Weights of a small transformer language model.
Architecture: LayerNorm before each block, rotary positions, no biases in attention or MLP, untied embeddings, normalized queries and keys, some layers without attention, local attention windows, paired heads, exclusive self-attention, normalized values, value embeddings, hashed n-gram embeddings, a smear gate, an embedding shortcut.
Training: a variant of Adam for these matrices, 704M tokens, 10738 steps.
Each number is 500 + 25 x the weight over its row's rms, rounded and kept within 0 to 999. Layers, rows and columns count from 0. Numbers have three digits each. The size before them is the row's rms in percent of the matrix's.

# layer 4 MLP down (transposed), 1152x384, rms 0.0949, rows 267-339, columns 0-95
095:474560510506483524488493502517473469487494486510454458506507495521453491495535503517509539482510505549469493499487478530545450509544509505538476475458518510514497543513487509491515461507454516489521491481451466497506530514466475517501454512490515504470529506511490491516526507496499463507
103:476510504478487508529536525536483459507499503542477492521496483492472436513472494472505495511552507489493480518456473515491507442554535523485505473479500508498481477514478469503489481516508566475456495473496492495475508495496477549481505496476502514471525508452499489525482468511546547495
088:470503505481510483501450453524535493483510520483512481486485522487492505534474439515516501500467467571496482541524459489477521488505481476470498487554483497501476506502468517529494534519487499502485482475515458477517483491525493505488473490528507480508535501488492519494511527508523458462
098:480506541524480496520475494488527496497473466498476514493465503445512484518529519502506498452514484481533495447535486484478514527514503549509481528501479490486479523478487469507556495495526536498532502521466484487530461545467476444528482505484514478460507491492531520494495495494477472468
098:476518475451462501486518495494519467491477488494501496473478455548493516464503517458468481495509533507513471542482536480514489486504508477500472538460536500516535500525546466506505503486492468506524502467520494498490485523526501512480470494511537478495515511480484519481484508477498511471
096:493502505475489485449505519512492504492505468588503527524470545484490495501471545488547550510506505458526513483491462492513482497500504558456485527505507526513497496469515499463510459555493514525484481491501503535471483529495525520512501526485480500471470497485485501505510456465499477515
101:503489530509461538514485513488539509480539482559468490508488516497535535461503541533512503465501498505517488488494501494508510436538482488512544487515531485447498470474504480520514491494476516512490517504517455521517497512508550481439477478534431424475463524528492516481494490506511501514
101:491501484512519474491504537515493490486485503516522490452528506522491494499490538485482508475505483478501495480480484543511503534473466517506511512469494478517459506472498502510465525459537507452509499503514471516532485501445495530507519513525501496469552503517551443546469498444471544481
085:480507528521525477496501544521488517518488493469470503481535442471522523497491455512509515529548496520474509479477482488448484518518485493520450484457485478525532468499483493488475482526540533512566480503571506478522434460527494477502482495493468506475482497490482520507497458509535491476
105:507488474498503503510455511483513502505497499467523525482477534500468482483485477554479503476519492515497496478496487477507516516514483456499475495469479484518521522499510494483530473498506495503474510499484519491485497481484497521481477516522520516511526484447469464515492473489499515533
098:464537511475510451524458480523532481465484457471481519486469457503500460500513501471476549511516509498511448504486517511455491509530499551512515543570507498528525495512487489480502549483509486461473498468523546511514490494493502477470486576472460507536475506547481474551487491501509466513
088:514468522487492502483471506455503494475493541483484552497466484498508498487495512499520453532490488548503490445519463478471540476554509519499490502486482465493494481502517489482512453524512496504486531522481462485492481527485470464520543537543514523505509504589479502542481513497506537517
097:510513520531499485469498471536486541496535507493468515532522473500491525510536469513473513443514527492518496462505539585479548535452497444513502471503499470499502540503515534511478517532518482517489491443482506515495520475527526577470532467478488503495475500514542487532532511472492460495
105:470530534532481461451507545495451508527476495487514516513475447508460465504495492498482505482542462504507477559514462526527493531497534501528525504500509498510487480456486529518493510471485549464543496495477553508505516499477508512469475518497466523504460474514479532458477521488485557559
098:508527501497486486513461484474499509476513469520425484498530507493475512528478496472515502543447516535507540525519490525504480480484481505492492526492502532496533507532511552523502487502509477500483443475508441524448471544485535492472457484494498507499452535545531479520530501496505490535
109:530500531519453475479478467525509489407509487476494465507516501555491504463482522496474501499504498509532501486515471501485458464499503483506490517480534485505446497475547476506521463507504497510474488419499505496499475520502529491521489491524488476476530481477522461467564519492468473491
098:499498522491517496482512505501496515502485477459477511554500529455465518507504513479539505508496488494497512503533493520523493449527536543506490495504489534434468523492521469550537489483503460540523524498508473463533500538470515514482550517487525480446495472490483472512478530527487468476
111:470558498535509530504485491533490507480499496505548474530559554478473549501531494541485514470537446520503549545497514471450430528519507528553477524512507532494496474474474459493514491456469473504498498485543429485531536511500457483484472491495507524489513501496500463508492480493511491491
097:506516492507499432493486498516502514467499517497491500541516490479474463499517503510455498514502485494494470524514447488463479477513476491497459494524530516506525474450490485464469530457464470537493503496441486538496492479434460464565435522510486474510504484491529468521518490526570480505
104:510518515476470458549458497499528542493485491507469488482488502516518466489478544529512470473510538444506530510515443520468509473492476495511493461481491472532521511506453469485473539482496496494492559520518455440492531505476512484467496463488502426486525527524521461495528463510486470531
093:480518520510489512451541468508552488484461516500480525510488499458503462469527495516503498520485517532496504499516505470471465503488502504545454455545490539466471510493510461516507523525471516492528479489485475518518481505490501532556532478483500497505510451489480519528522476468486516480
104:530487521494510525502497478481505490473491492492537485529504533498494503490440514509495526506488504491499554475512495504536522521501487519490566464475499549492477511490517494498507522495515511492450466455511529481472538508482484534468483520537497552538486468539478477468497507475459520483
102:471507537526479524481464485501495482456501526494504510516511498491510525490510491521509519494478492495492490517497499454524510490517490447474488510464518484526484526467514509511553462502501484544533476505455472542527565501544539484475434509539523506471513507514478492507485525529470475562
102:498494492532526481510495499487478463460508509484496527494486542490493475530486460508478490515544535498483498463494441533480404502493518453477492523517501475491534457519547548482506542570451535479532518460513492462456534486465508562474475500483520483469513482515504496474511526467486526530
100:476498520467495502522458522526452536467501510472475467489469514508536496497469510513511513496503542494479496498483503503468478469460519516523493465543518488481504529511521552496534505527525536527489501505513494437537551529526482522456477543519537529452474540529465449485532531496419522455
095:538512556555519499483519516536482475514515554531487507507489542498528510516482461509514504529522494464497469498531474470463524501514496522491485521497503504504483467485524454495553516484501514489468496505501517509491497499472550495467507516492471516477480526535508493534488488528504524530
100:502507495524502517499476484465507537512523498498452473528530481511537478470507530518536532475472501474456542492499522500487510472490496531471471503460503486512487498504490485455499513456516534505523505461552448486505525520470517499517492548505460407510523473482475498474490511504524461507
098:462488493511544490505466479549499507512527486494507516495505471461473528515483487513494511508484480491466445533488535486474489468501481519492519542498455468494504507472460524474489502500479498465555478457533445513522483508528514495521491516562475504545480518503470473509533473459523501480
104:493470469498506492461500503493542525497522552503487453509510510478511497472517485488486480467472504489470525469517500487467545482531525506462505510549520508512489468497518502458451466486508514517487479497450507499470508476529517537489542480512468496445494473534460494491552534512467519521
093:467515482473514510509526530478510539505506511454507508535534504457521502472513500524490511491496489505497524538487476515529522492473539501477538508503491497465488473467496471533464484466516507469506519483477512527528521427482563477505502503509477529473457497505515466477504475456479465520
109:492494466537540536512515499520533456481515502531498494555496555480512517458572489453467489504537520479481511523503567462450528475519557513517546484516472466481485496486486453491454508497464457473532469542481497506479502526536466510486503533511549498438502464526482493494507475471530502501
090:549525478520508476546536501533519475544525500481506542439445500510470513559475508525515484475517521508527504522500486496481501530502476495512494536538498463477532515474524483473522513486534492454529494505515489501483519493512510537503467511498526496548495515498494506501505515508466502487
100:509460553489511497476521467528500505511482476517525464499531481496491480513498516480485486475547488479471469527523500506525518496521499501497449526497505495495492519531539545502484490480532533496500554508507533477509487449484534477496491515506496540515488510518484510524511482533522501524
093:484499490476551495488442571508500490540509502509498512500525522475489519538504535521525511524478494469461467515507510530539469497506476492472502528475512530509465488487469507508532541513511515467483446488515505449520542482494531520529445503462502516523469479470490478464544510477541509520
101:507496501477560508464454498454544489530492475513519512510508494515504496478520505514491516536516459486501514513508468485483491518480548541505502489455466503443465485481529478506471499522517461471535471510479465464515521506496528486481498498464540462502537488508520519505507508513485534500
100:496520533515506535502551526500496523501508493493480488517461515504515463533495509483479505515478524473550464518531494491507481502481474482545485487506487519523504484514475478506464548468517523491482489499525521441461471517512505517492514500498440532540480512456520504535514497451546499456
103:479499581513515521505517506514453528533489495514475518441472475482513543467510514506483535474514483451495486538518522531511526499524517543520510496504542489535491484477472485517543488511564535471492499472496496509484538523526505517566506501531507494487499533513501497510467535563481492519
098:541527532549475543507520504518540494467483487478458507504510463488524524486431506519478484452460492452518516477538486519524502495533475565468518514529530504484549510466481498494495502483484487473508443542487533454503526461482507482480480535484459545486484490481495503499502493552494568518
113:520496475511484508499478518498480494529527479502488533449547511527494457479502515517486548520544456468509495506490466471482511507537500511476528516518494524493494470505495472477514498449495509457529509501496469479510537508501509526499523482523536473456502494504558478508539502472510491509
104:528464500503490517499511478501507475478535480520517506528479518478464465509514466517478496530542536479512530520503484516471505522476556514521486476473492495485497537496483476474504501500472475467474457509513521444499479519543439477544483493553508556493462450518500493481466480506559532512
102:485496503479513488528553494500454554506534474492517488489498481471514490468472534492512483500460545507483501473500472506490502500519486446484510437507512489475479448493482541437500494516521526485507464521469511511522500482508491528470471480491521499529513514494510493511477570497528530524
106:510506501475529482512475515460467491530514501519548506492501414498475516508466433502485500521494485495516515500509488497533488488531517486519512510541481489509491477517447496503481503495496498517510487486529490482506500531514491472502461502463526486522490518504491478520515487478532522577
098:507492488512503501501458521492494558547466504492531509505504442486507551451538490495475490498467466483481482506513491487531438469546533514490497510529543488469514506492522516502541508493521500482500489494525477486481529522485517498492489529534491526463488490463474495489472503519514493510
097:470490515471494526520520466504520510514542506490477520510474491487513510485477478464512491504501529476525531471471500512503527517483502495505486535482541488498465543534515490504462500480504498494472482453468536439499498491546541495491477479521496484506529523479447495484511484523474475512
106:499477485486513467466491499484484471540536510487480504483487523475552497483484507559501478534535489503512495511528489496500513509506486536556473496480520521494517485485513478472458489546494489535469489505512520470542466463477533558480510525499479435518468496450523527506502491493485528481
093:532502498459485447506508471546539516500504507457537492499510488516473543463520462466524480509523501493472514510507495504526483510485455473506493521520503497527497500471502512478502508480455514521529498529529554485493499469475469504520530475497508507485547506488540493526532492501493525464
099:542531518508512512519450499508501466521516499555511476496515498479474525463449502497512508523485480431468519488536473509556470521494473463477509516454480496529488512496496490475515522480450471471476525502482475502477526507515512535475501502499544501460517475524528475488516488517510524553
098:536523492501451496502472477478444472474490525483490548504507513470509501491492503536490448497516490512476514523493468544514497506481499516478507445505522482500498516498497509497492478502467462478486544523499516499484486468513466520500513480475454462516464453508484518471501488524529516484
096:489501520493463489456485488478509505488552463494438530497454485542540491486536492489508490494490507490479535539536523473475526514506508489478526495475513457523487531462541508519509490492491516485502520451486533472465464487499476519503535511492492486488453530462509508473459502486487471494
105:510520459466499504498519465504490471496506531494519479506479521515469480490549480503509487537450485543453500517468524505479524498532518482532529512528487533496512533493508491508505493465467459491499508513503498497525515464498511489475443531507506487521498526501525488472483473482496486469
104:451465553494490527466509505517483475564538469506485493471504487490545517494489492535533471538492530483466531524467509509509522476502529476501478486491510504529505477475486480485515461537490465501505491504484509536502542490532526462513456507501506519465480524507467495515532490496491480506
100:487499517528435489502499473468492517466582514465501558472472535484484500494469494500562459452474535510477520459508500508505533498502535513470531499520528535457481495489533470440551487533527528541518500496478484504523447486477471525507480534495481475488508496505507476481476491484474482546
107:471471444531537512503516495500481485501511505485475475493493506474496507516542492489475472518469532528475472528524489481479523574520569527488549546499472537493528488497469519520475476465535501511495519519491509472519500530500505501507510474511488536516506497474479487476503491500478462483
092:498489512488481543504517486484496497568515487498498505468502495508487522443482497500470481503470470521515487487486504489514490457537486498513464509528526530492483484494483537515523502499493501517449545522480520519498506514506471518506489529536515499492487508466509478529536495487531423501
110:534511482537532491499553511512505503483541488469501510578541566496507481501469501484503517528526484464509491503523517533504519513508505517483519501515475508501460528479493500443459521510469512477536490545512458503537517464476513511490490472492496522505500489545488457539486492505487508494
096:496481477527521480470492526501491516471522502462497507506493538510526548501494532554503468498462448532482463513533473526491460484531505506543519495533469480519453459496469482484485486491519448440510533528510505517532529520510526536523512508485510495514492453474492478474490509524477553472
102:485512492483508522470444459520480486482496527476460494485492557543495516484500485514504527479434509458461502498498506520518549517502431533479503484477483507485481515522489491559538533507480508509551474490524474482465511516534470472557477476534469525472504496521500511562483520523502467503
106:476518473462517505457469487478478506476489419531497518503462528524538480480458536495491556481462496482480514540509525487502501499530530475484496509478536508531493475490477544500523517502510515508501477471504498506509499459473492506513478503442450554490479485490516508442515514494509473498
102:492497481465482477508497547473511507497485540518524492560474520506499501445465504491510478477535489460521486488522480515508472474497505485533516492526494469503491499463498524516485526464526541477531508512494541506476518499524507532487488492518512481517501471506493532495542534508508511484
098:519529523494546540489482498521508541489555474519497489519539514532541511527522487509537469468520513470489473460517503488473533513540474499558527477492482500498513520447552529459469462480536513477497474494520531501504516462526492519507475524468483498479487481508480516455475504486499483532
101:536500507497476522501500513534453466500485528540453504510478486570503494497499551511519484552520501523483488487474489529501435477480521488514464511525501489459438477518451528463492557504472514509505501472532478505450528519450505505472501492517505483522496507484513470516485525487465490441
106:481517485477508487492553495504474474507502484456520499513496536503451551445532495476490463528477485505504490469540521518481532501502510506495514501476508530456457520519477538513479521497483512503470517496502471510548465483475480493514506535539480476497514513518511472509479470509532459525
113:515513478512529527528538474514463464501518507498534511514485546532534511461486538501471548510483512525529542512529503476457453520495454484521516525492479489497502477474555474522497466463540507500478536496500473522480510479529502490516477501478491496524480465498463459514517504526475501470
103:482484507456488480501464510507502477521497503508507501452506523501467470474491447510518516498491476475496488528492487470530509523492495525495525464476508511524510487521515507492476507499533516511467438515473462501446464499517481553494506468475504495531484502504491550490476527501532473518
095:489540513488498524519517507494472473497506498445494490488510513491553458484427537486540517494514538472500522523469510460488489534523516515491485510521511471454456485510515494463509479521519518477542518502486518500496484528523532490539497533531515475506491502430482522527527448491503505509
097:499534452482537472506479504526494549490515473561500495512529501470509482510495462503448520511492444532491519498471496517512529476484508445476501487511472488496475504548451482489443506490513521493470504499475498471527503479492514463542523517562472558492465493497494488501497525497505512539
100:526540476493498538498445538495542499527528528486494487471490509494503465489500496495494492495476479491508465471517477514511495507485490518528517489508519454493500487499480531490445432502531569511486521516506511464487495471496509486468490532505500481485501463507488541494479487531525489461
099:505495515485485532502476518538447479497512515531503463512495517490501527509509515475517548484516507483507514465463489579503533519512479478495510488496477491475517506513508527486506501505545496479500498524489488473470484501503536533500524444498464495474490473500498460547483514490500544485
099:485529485493481501439523579493517491504467480487534539536530511512477481518518541497519509530495499534490502526489494494501491513447533533439492549481507515455478528476483518494519473517447475524487513519531481466453526529510547502497482506456503451507484500531504525558440524533508507508
098:507493515513485505486513454466457497527508490521473504536548486493486501543470506515427413511545482482497504507495497528467505551484463486508500447530464507518489545524488497480490480501539503487488537482509499502517502518487537535516513547483556472476525498473487497485486520492486513534
100:509508549537509529530509461507515490501528523504476529550490445516485488492502486494489521494541517484480494495481473494516506459432468519503489506510449486559502549475524506509505453519521493481492477495485498515518502521492475512477532515457499454514488511502513454497486486510461488510
095:526517502515474472523562473489542468448478478511503478489486507524524450471529486467485514477480514493485476445537472548544555500499440475495467480494498470473530513502504511504509473528534521476461468481452421481485480467520514494490512526471486504507525521491538549492523464508568504465
107:534471527491525471470468551494513541500459510501546504490459456500492492504519492503464497489524500482519476513464483481438525504475508483516526525506509518542484465522452525520490523472468483503512461453492489469500473524515478512480468461478509500494466527549467490495485509477500497520
# layer 4 MLP up, 1152x384, rms 0.11, rows 268-339, columns 0-95
104:498525501484512442485498473523483494547454509497492505498496494465541490519506492455486463490532486503577499506477500513507509482469521576462550474512507495486496541529538466504475514533523510485470490498512529508531476471499478519505523488498563491479502495482520498489448491505495535502
084:510530523507506504502464491518497487517483484437524493489484507490486488554539495463546437521510460531474460493503513508514548483501508531502523462502517496505502517536514560507500460508460468498470460494484504490517433491505512453480512506518550478524510498490524510463433513504449508500
096:496522505508472466440533471465523501525460533475504478483515468493494492503505543453477497444516541474529444507522521488514492471486502497470534527468497510518473512537463444528503510513532505512496513509484518495542495498539509475503529535471517478517493493528505482479506487527549489492
097:510554470458484546465504526497508500505475503496495521545512490520534499487509533495503456506499480478521465511535481485547488468517439502481541491451493511495500517508471492491446522493568499547549485503553512509501472530477543495490492481479532512507500465472512531488520496506502527509
094:522526527455495490488452518520457540480539537487492469426466548458475510500527504507548482488547504507490480489480487503529516493498491526462496517484487487545492519483547486499478493502493530544521489522493512499483527499500478518502464480548508504504520506518479506467456500479482495527
099:506546506481496517501486483496473487503534480510530507482468483510547517501534500468506530504517493482484470496525550488515565482442498527490497511453501495495497532471528492521485495523479498528480492436471486532516465513506568486450446524501508491499536540531504480502510487496524486532
100:529474518473495513534487478509511486482547510459503524516516538530495503520504494508496521485527522508507518470515506474465493513471482481474493493479479489473487475488523492537479453506485460526493458459573484496477505487530500514526499503496509517500518495452520505561540502490457493507
083:514505459480453516499446468476501509456543546522514506527449551543508509511493519498520471522484509446499484530527493477535504506527505509486520511539515505495467526485529485493555522491492458514427495496451517507487534499479532544451499459537507479507517484485518483475487540488498513519
111:530491500530483469434492529493508503515481528493513479515491449471482497488508507493510488507478489498489505497465498445531494506544556482493515495492514502489506518453551488532505504532498495515503499517490527511541531511488562485465485510527517473510459494472526520530469479464491468503
093:521478508501466525532509467517478521486528519476561493461494508526500524515502484512531527512473517479531491497516507501511538475510513465519513518474461508511511512454505556531457530511508511544501499460465507503482505508506442479479487500526504458496535493429535510498477528484516468506
088:508515529468501487471516476497549515508486479483501525546527483484498517475507501554518516528531497491526471547470542473564477500509494474522508471528514465487499528570478550526491491516455503520540493490508544496485503551508518507508502444507510475493530503478499476528482476505509472464
097:536516495479503459498479511523496471481510526515461497515501476478514500543538548464510480478519503509527523485525482463533469504535491536425503552493527483492517497507453508513488495471489489494487510505504502492498467495485498499486461476503518515489556492444488504502486454490509526510
106:476496509510487463463505530467510446506513468480506525447531490501506525539484521447501504499514483484489517523488531531526473466502522431515511503517519502539468506500483507537510467561460470488513488442442498521503526480504511483510452443442536470504498514474500450505488508479498500478
096:497516492510504474518504505466524484469501524487462520493516506488526511509473499475474473485516524500519500530529474487486518458520503526504475482539480494524507507517497543484510537494493514517508504521535515499495515487501514519540500464505445508536497498482545519532551485513468504506
111:476502508469474499501480510467512520462471507471498484485477510468479482501520466475525472511498516508532542486533524505478498433496524508496548499491459503518500497494483484489532457484479489551524488489498501498498484473476510541520479434500506471519526524478499539487483525480503512485
096:530463504540471502494494485480523514513467510532476527499488471499499476490485463460524503434547495495507498497510482489521503480506462449468548525487518452528512516465498523491483513532493531504466485502477488494503527466516503474469555497483534536512487551513499529508488486528489530507
111:503504454500497493515485515497501509513465528465529501499512461513534565557518497457485520477509467526483566516529518490468499539500511499507501546505517520541485494491520483503480515498521452514504483482515481504491520453530448476499522510477533513498532506519534467526522495500526563470
098:483513474494486495453552492504528535490495516450505528498505501488502442483490517518539513515540492500499499493494499484513447448496516528496512488506491486543503495467471489491495511556497458478520508489532515540497475480523517505500511507525457470508511558469472508473471501445470499482
102:539506526477494527483515499444515505524514520488483485526492473529513485550497520470518547502478548525504472515475489492498494494523483508505495502517484460532470504467506507473475515524506468503520470523520454507495479493486520523527536528498490471495495492467493485559517470464504503499
095:515527472477530508510507475511514497483503457499469520496474490510499539497534508496514502516476464514475503455546481471548497530480464510505519458501475480509478536476505444493507496525491480464524478508489501568548466471458541507537452507476483510488510463487549515469515492526523545486
108:506513515488490454452513481498519552535477523466459528503458470496517521511468510512505538494497505526512511558524505515519555471528485488506567493540500530515503518469540517500491485493529478534487463502487476481458493494537496480472492487516501543511510502516522500516479499457475522495
098:501504462510448501488509496528503462538479530475481505481550499474466532502516498516493475497518486511473473490487509509502558458485486525493536493520470471533490524472505501543477479497483513531504469529507533529498482500495476506554478534508501484508475505512521495528439483499538529468
105:528509532476484522495446496516528533500497496486513470474515495549498487514487529490486504528475519461472521487507555498484499507521495498505500523474544495508488485516528552489508473513506470512492496488521464496487540512510554514569436491480538530521524525464484551558478490504523509455
101:478497500503507496510516499464495523493497494476485517511492464467511492478444520495492511482513489524516501482493516500473509530524513513512552501490487494515483534506516486492481514489487476553514501512497468475487503467496528525521454519496478486504472514500531473508523503494497525518
099:513513494496474476506501445533465497498518533489469505519488477536473488528488518458486455494486493488519543483502544501532525470489483514466500481534493482479498543499463528512466506494463489535523487515499465512520458492502522557499433492501516515500509494430490533512498466508508502467
097:529498496486490490491510453462523471464500468457488485514511475536543520506517497487543508467511482448478514476539483513520550506453492499509507504515525520499511517521505481491503513526515472483484515503495509565486505489478490529524518467538490526501521502522473506542504487514509520473
099:487495487555516489500492509494470498484486541438490522500512486435531536484561481474488502520531509475480466508510490490565474512504505496503542526499489507508510515504460423513494542479492514515482495530532481501526529489494491518527527509520500511514509495467538447484478484451496521506
104:540500474508504512497465549497462560499517494486533472499503508469516516501537544496504477487489459492523510500450491508549512487516500494495529480533486515530436485508496471486443436561482488503467477521482460483500477464477504491517456531504471514499492474515483486481501527513497488539
091:528497523507469508482470487514507474520521494500511498469520476538498495503473530500559501486523517507508439487561482483512457488501461508532512516508538489521538524515469528500531508538510530478500507466488509511450500489500500480518449507488532537469452498489509544498524458514477499488
112:521507513483435474488540501490505511470507502451494485549425508494513508497497487461516458500521507489489533534488496473484534514546571522499502497464470518484454521501506498519509502475518479534498509504503511505441509443495574466500525509517519494492488551504515495528453476545498494485
088:484506477474488494470503505497467477522516501487500455500506527489467481558483496450528504502522495546524510507515486495497548500517498497475463479489493509556498507491486529510497468498508498519479490471509467488526479453498435484468464520505499495508542447461509480526468495535492513530
100:493499485507467442519454473498502501483500494496497528547518450496481538453490473495500468491465459488508471534477482481540522479444501523492475519530475476485524514496485512496461459498549484513543504482473530558496534499566542471535487514538485517480479492464472540491495478460457487502
094:511533490482496500503483476513504540544494517492516520538500488511483481478503491508486493463501548455476506510472526487477518488519529515461510499531533468526505508487496503533491501512514473508508496517449518514533489487504483456515480480501469544505522556514517507556514498475461514481
101:502518488518516499527492541490503525515513501446499506520554489470541495489496469490479533506563521516536500487506467526477476482515519465448517499494459519519446521514506520480513515499531514526539467489466473519548453510499494476507500488502489490540508505511504460555484529463480449483
097:504493505489487489565518500497476493508497523507466476460483508496497528514527492483519461553456462516480475487493528461480529508499469538519559502506432504545492570446533506512507442488474470514508471511469504524506503515527532521507469482492532456511474540501492494506489479511495522557
102:494525484479477445504511520478524462517516541512497511506484508510552489507493501456506465493508480498485485501513498491545504476496525541475539481487493497474490537500505495508496491526523484530484477505468466498507466519542531452522458475502532492487484564490484469546532520534493484498
101:486531518471517495496448473527492486471489507503523468505516477500515534487505502504507480471518490500491514503514519493444538503453490463484554498487482487522484553487560514491548463514512521530461488469473473515507483513480494502525475477510477495478485540519525523530509462498512491502
120:547568502500486465493459514494544541495496577509524549474537525495534497495504477477510505468537479505484495510489480487504508502497544497522528464463515496489476540502529434555505534530504512478507432500501521517468507478527481537533455464531551477531462533517519507517500504496506536429
107:503553493508513489474487463483471488501524478491499504460450499516485495501513535520501544512476514458492519492530521494492527516473569531520499514519542480535469511490519458486471508490535486485457516439508499487525561483510512503549453522461509500516478503489483516474481520506511475477
100:524515461471433501482539509483526506494471480519463516493516491534489501507474491502527459479548506500481511513529491498538479507531508489408513523504530491488502493512499512568514468512506506499517464490490495517542467496487484483517476501472506509496464497478514543526516504507539513522
105:517490494504511480512497549482467470458482508494526518530460495472513523496478494466506497479485492463543507527515488536539521510499496547471513530456510524505490509528476465522496501489550525550488479486548456528545476527542432503527446477517545474470535490520489482531487455495484516514
102:523468468479438450512498461515453501508479484475489478499517464504542475499503516525574438498505524501545495523548479478558551454472461490487484511521527493473472504540513519500453436521522510490488481467509497516548499506498503501499479529475510519495523484504517495509440495488510487529
094:490494552475518508494482548489499501495472541480477491512572497454528494522510505495559496488523477518486451515532480495535488492462466465471517489496452455541511474502515522515457512466459493551495456515480485492576405523482515461516534479479533480537457474493528534486504526443530496473
105:521503546508502441524480494483522529476508498498487474505473474494493500528536549475500521466526519471502507478479483455490553492499482489478511495557499487496491506496560452530515502512460523547490430520498470485539511473528510516497494490523531493507517520478506561527527529500476571512
093:494515450481471485486484527475467501528520507486484518501509536510502550507521533480569441468535487471496436465504551503536484543498479515449495483476556528548485493496511544545504455518521518485495505486477537512535479508496470460501471486499515466501455522463544491519505524529545465490
099:519493516494484535512506486503473457483503537508550490507475490472496519516502507501500499497492464500499535493515517478510515475456526530491479501488522517558523515502529493531480505532446492520468492499488519480518525476479489506489491481515522499537497484538558486469538522461478533532
097:533504524501471507470526533452465492494500534507489446507494470538453502450490507472504471484545555503470494490476477507539518462510572499510519498495504533518509511519529497511504450553495456545526488451494531488480515542524510460461484453512490495506497549512491487525536484497446501482
094:491495493515511447469498517500495473494479556432501483495543478502503500548515472493488496448504485494496515497512524491514537507473537500462511508493499470517504494480501484510480521498490516557521500525486509530556512485468542474480464500452507505521520476486515497527480494492480465498
106:509464500494490525463513513516543514520523512511486505493496499503514504469521519505485503467529520519484518525496515485480481511492511539477493507517473500540507507498489535521483458461518449523468509501551485550495539536535531495497480522546473522482494523513483462528487514482462488517
101:487527483510477492460494492473495530470470475501486485509508533510555484498476525511479490480516462497469539473523464535556486454517488524509506488529503533524477490469483513513484470525539466530473468512487462502468525523482514535520475480501502513505507523469492529514504511491475517500
102:507534509518454493511510518474455499508504500479482503513524533464511482457528513529526518490504473468461523516514496499508514523485509524440502525492460458489483477461580527485504458492518484510463489551490491468544514489479524497473502508527492477505545483512479517500479484476499521504
106:544529480507513516513542471491511477532483474518517490484494496525476531513440469493524490493467526539475508491515460484520500537506495472513504517515525504494484486476492525559471462529493508508529480470480484503514439514530492483498492475493528509560536552465520540544482471468466498469
095:552567497503500487511527442481508498493499468486529509473519492539473503522505481468502500494543503518514490504492515477525503503487500456498534557494494408471470547483517545485483484480490508497509514537474517528488508499487471469512496532524509605550550514548495549509462510489524482484
114:547515493486465505486516527469455510512437490477549489469475523504520501520512483489483490513490489508486464475503488487523471454508495491487495504487511541467526497463535464494535498508485496509479473513548532488503500492501564503470428480501543482531539513515516503518472488524499499474
094:505494449488485451518495477472533480533499516491514498493524491471518504483496540534572499516482515527539486509440491443516527465536499518493500538499566483485496436548516501486470501501518516471495519476500561507505476524512503528522476518487494516519510492448510503499460501520511549501
100:528507498495448470511476521509510451466480487503506514537503569459524513477495490497501522479521513503544487518476492491525540515524543497499502543519470493551524520521504520516468539546477457511486498507494523490471531500477469515515490482492526477465463533494466473515490489495516520522
109:491530525510505460538474496488447503544525551461479444525512500504503492515531511477508523498485486485522519521470510465492515478472524506454477476491511494500512507528529485531453510467465467522481507464512531515485533499522536527541507495520480492555515511518485500524466518503533515483
103:495572487538499487493498528449521510564503535471501478520486506498494487552570544535493485504478470489496483522521500473527484500463493488553498502488535512535511517516465498511480508465477511497452490522462484516550541503487521509527512522589455530518513488524499490489543519505483520485
095:514504505508497491496484468474504488537474521509477502470489465480514486529542523538537498466537476541461531512440477511513519524470504494517502498523517524507484530535519499534510510548492502514509515535519523510544466490508512516507485531514482481508542477475543484523523495506518524460
100:469513508502513481453494502530450455506483538466453476504525522483542507480498497480526499516468508512477509542495489488500488481521518538519498506475507493493457444518515472502499567514499501504514487493515488509489510520472485495456479460523500516500488551486518474568468526465522546455
107:525509521523488506503483489525512514516501514463496479547441515482510527515473486482515504490479465495472510478487505495516487497448492520537498496519491533484502497478473499527523499496512489492498471463556500514497503535509536498534474491470538520517507511498521529511544473511539555461
115:523510527487504498492494528492502521511489493506507499515437533517516500471558442467483514481469524513545502504464508441471504521556510478519498472466493464513475527526513459544496482516521488537503498503495519530501513463511542478480507486443490456473507520514555492500527508484490490455
097:497505528489480511522511486489464457491472477461484543504510519505545512512472480464564509496543473469525481520514513448517498495465503532528549488519482508515509466525516468542496524446526484487441511462533479510517471515527558544521522485488528479530500494499517511530516443497477533519
095:537475478496512495508497504477456470562499529530529492473507478490481488536486489494502506484549450473506533483458451494514487513509527480482536501502511525512500484498535498487474528499483483481511501527460539478486509497502507522483485488526479507526457513503523507504478485486466509489
096:528506557520505505514495491513507465485502541498492528494478482547531472535547514447476449508487504488536486549525474509464512493477510474525443513537489472493482515519575474499507534502465472505487497488528501516499507524535494500527514488468544479504488505489524484527493501463491525489
099:508493506480507466533511519517512474528489544445477464490500486503500523511523530494460479462515471499495498481520499514514509519496478487537492512531489479505434492534492484538525491540554519527543482505494502559455493464539494501495453500502497491490508524509478549556519436511514495480
095:496544528523494462524494475511506491480471516528460502499514500488518517510488522498477501484530514494543524429571476520522513504489489473528511520482527507510510511498466539521489549482483516521516504513546517488459502477483516540478513517479523484498506495464548531537484474452482517446
101:509514500439483467490438496499474567502506473504510470521497491489502499484525550542497487463500473529461498504470486497495549494467487506518506521494529512531456481512495473538517523517504512499472507515497482478518499500507491484498490457454523490462531467470538488486517498467497518438
096:558530512488472520494514482473519487493467500478478525490489547536522513455553498476521529494499517498506502524506477454511448473520555492509474513492481492481495504488528535514484473489530482509507527518497511529532470504464484498530490462480518468495544525495499511485544466466490534466
102:501504538537507483518518472512538507488502510500460494502509513521486545515528531495519502477512531527515480490449456512489531450505483470514488505472521498516475576484537493507490475508536493506487497488478476581492489492495503541468461526436515465476493532532489499562482533529509476503
094:520510520464505513521472493507484492485502530470524498515527528473534502487514492477505519459551492541470546468547471517491521490475497505519521477532496502518526510514492524540498514556483579504483508504490542503488526512514548509479476442528467516535509555462535479486483509483543478494
110:520479513563488431465484483526500497533525481479483513501504544514493542504487506521520521460549481537489526512469448472502485454535461507526504502476512518489481492476503501543518453506490489537534504444493510538487498478515526496508520464502503510503494566477523470509494536483507537460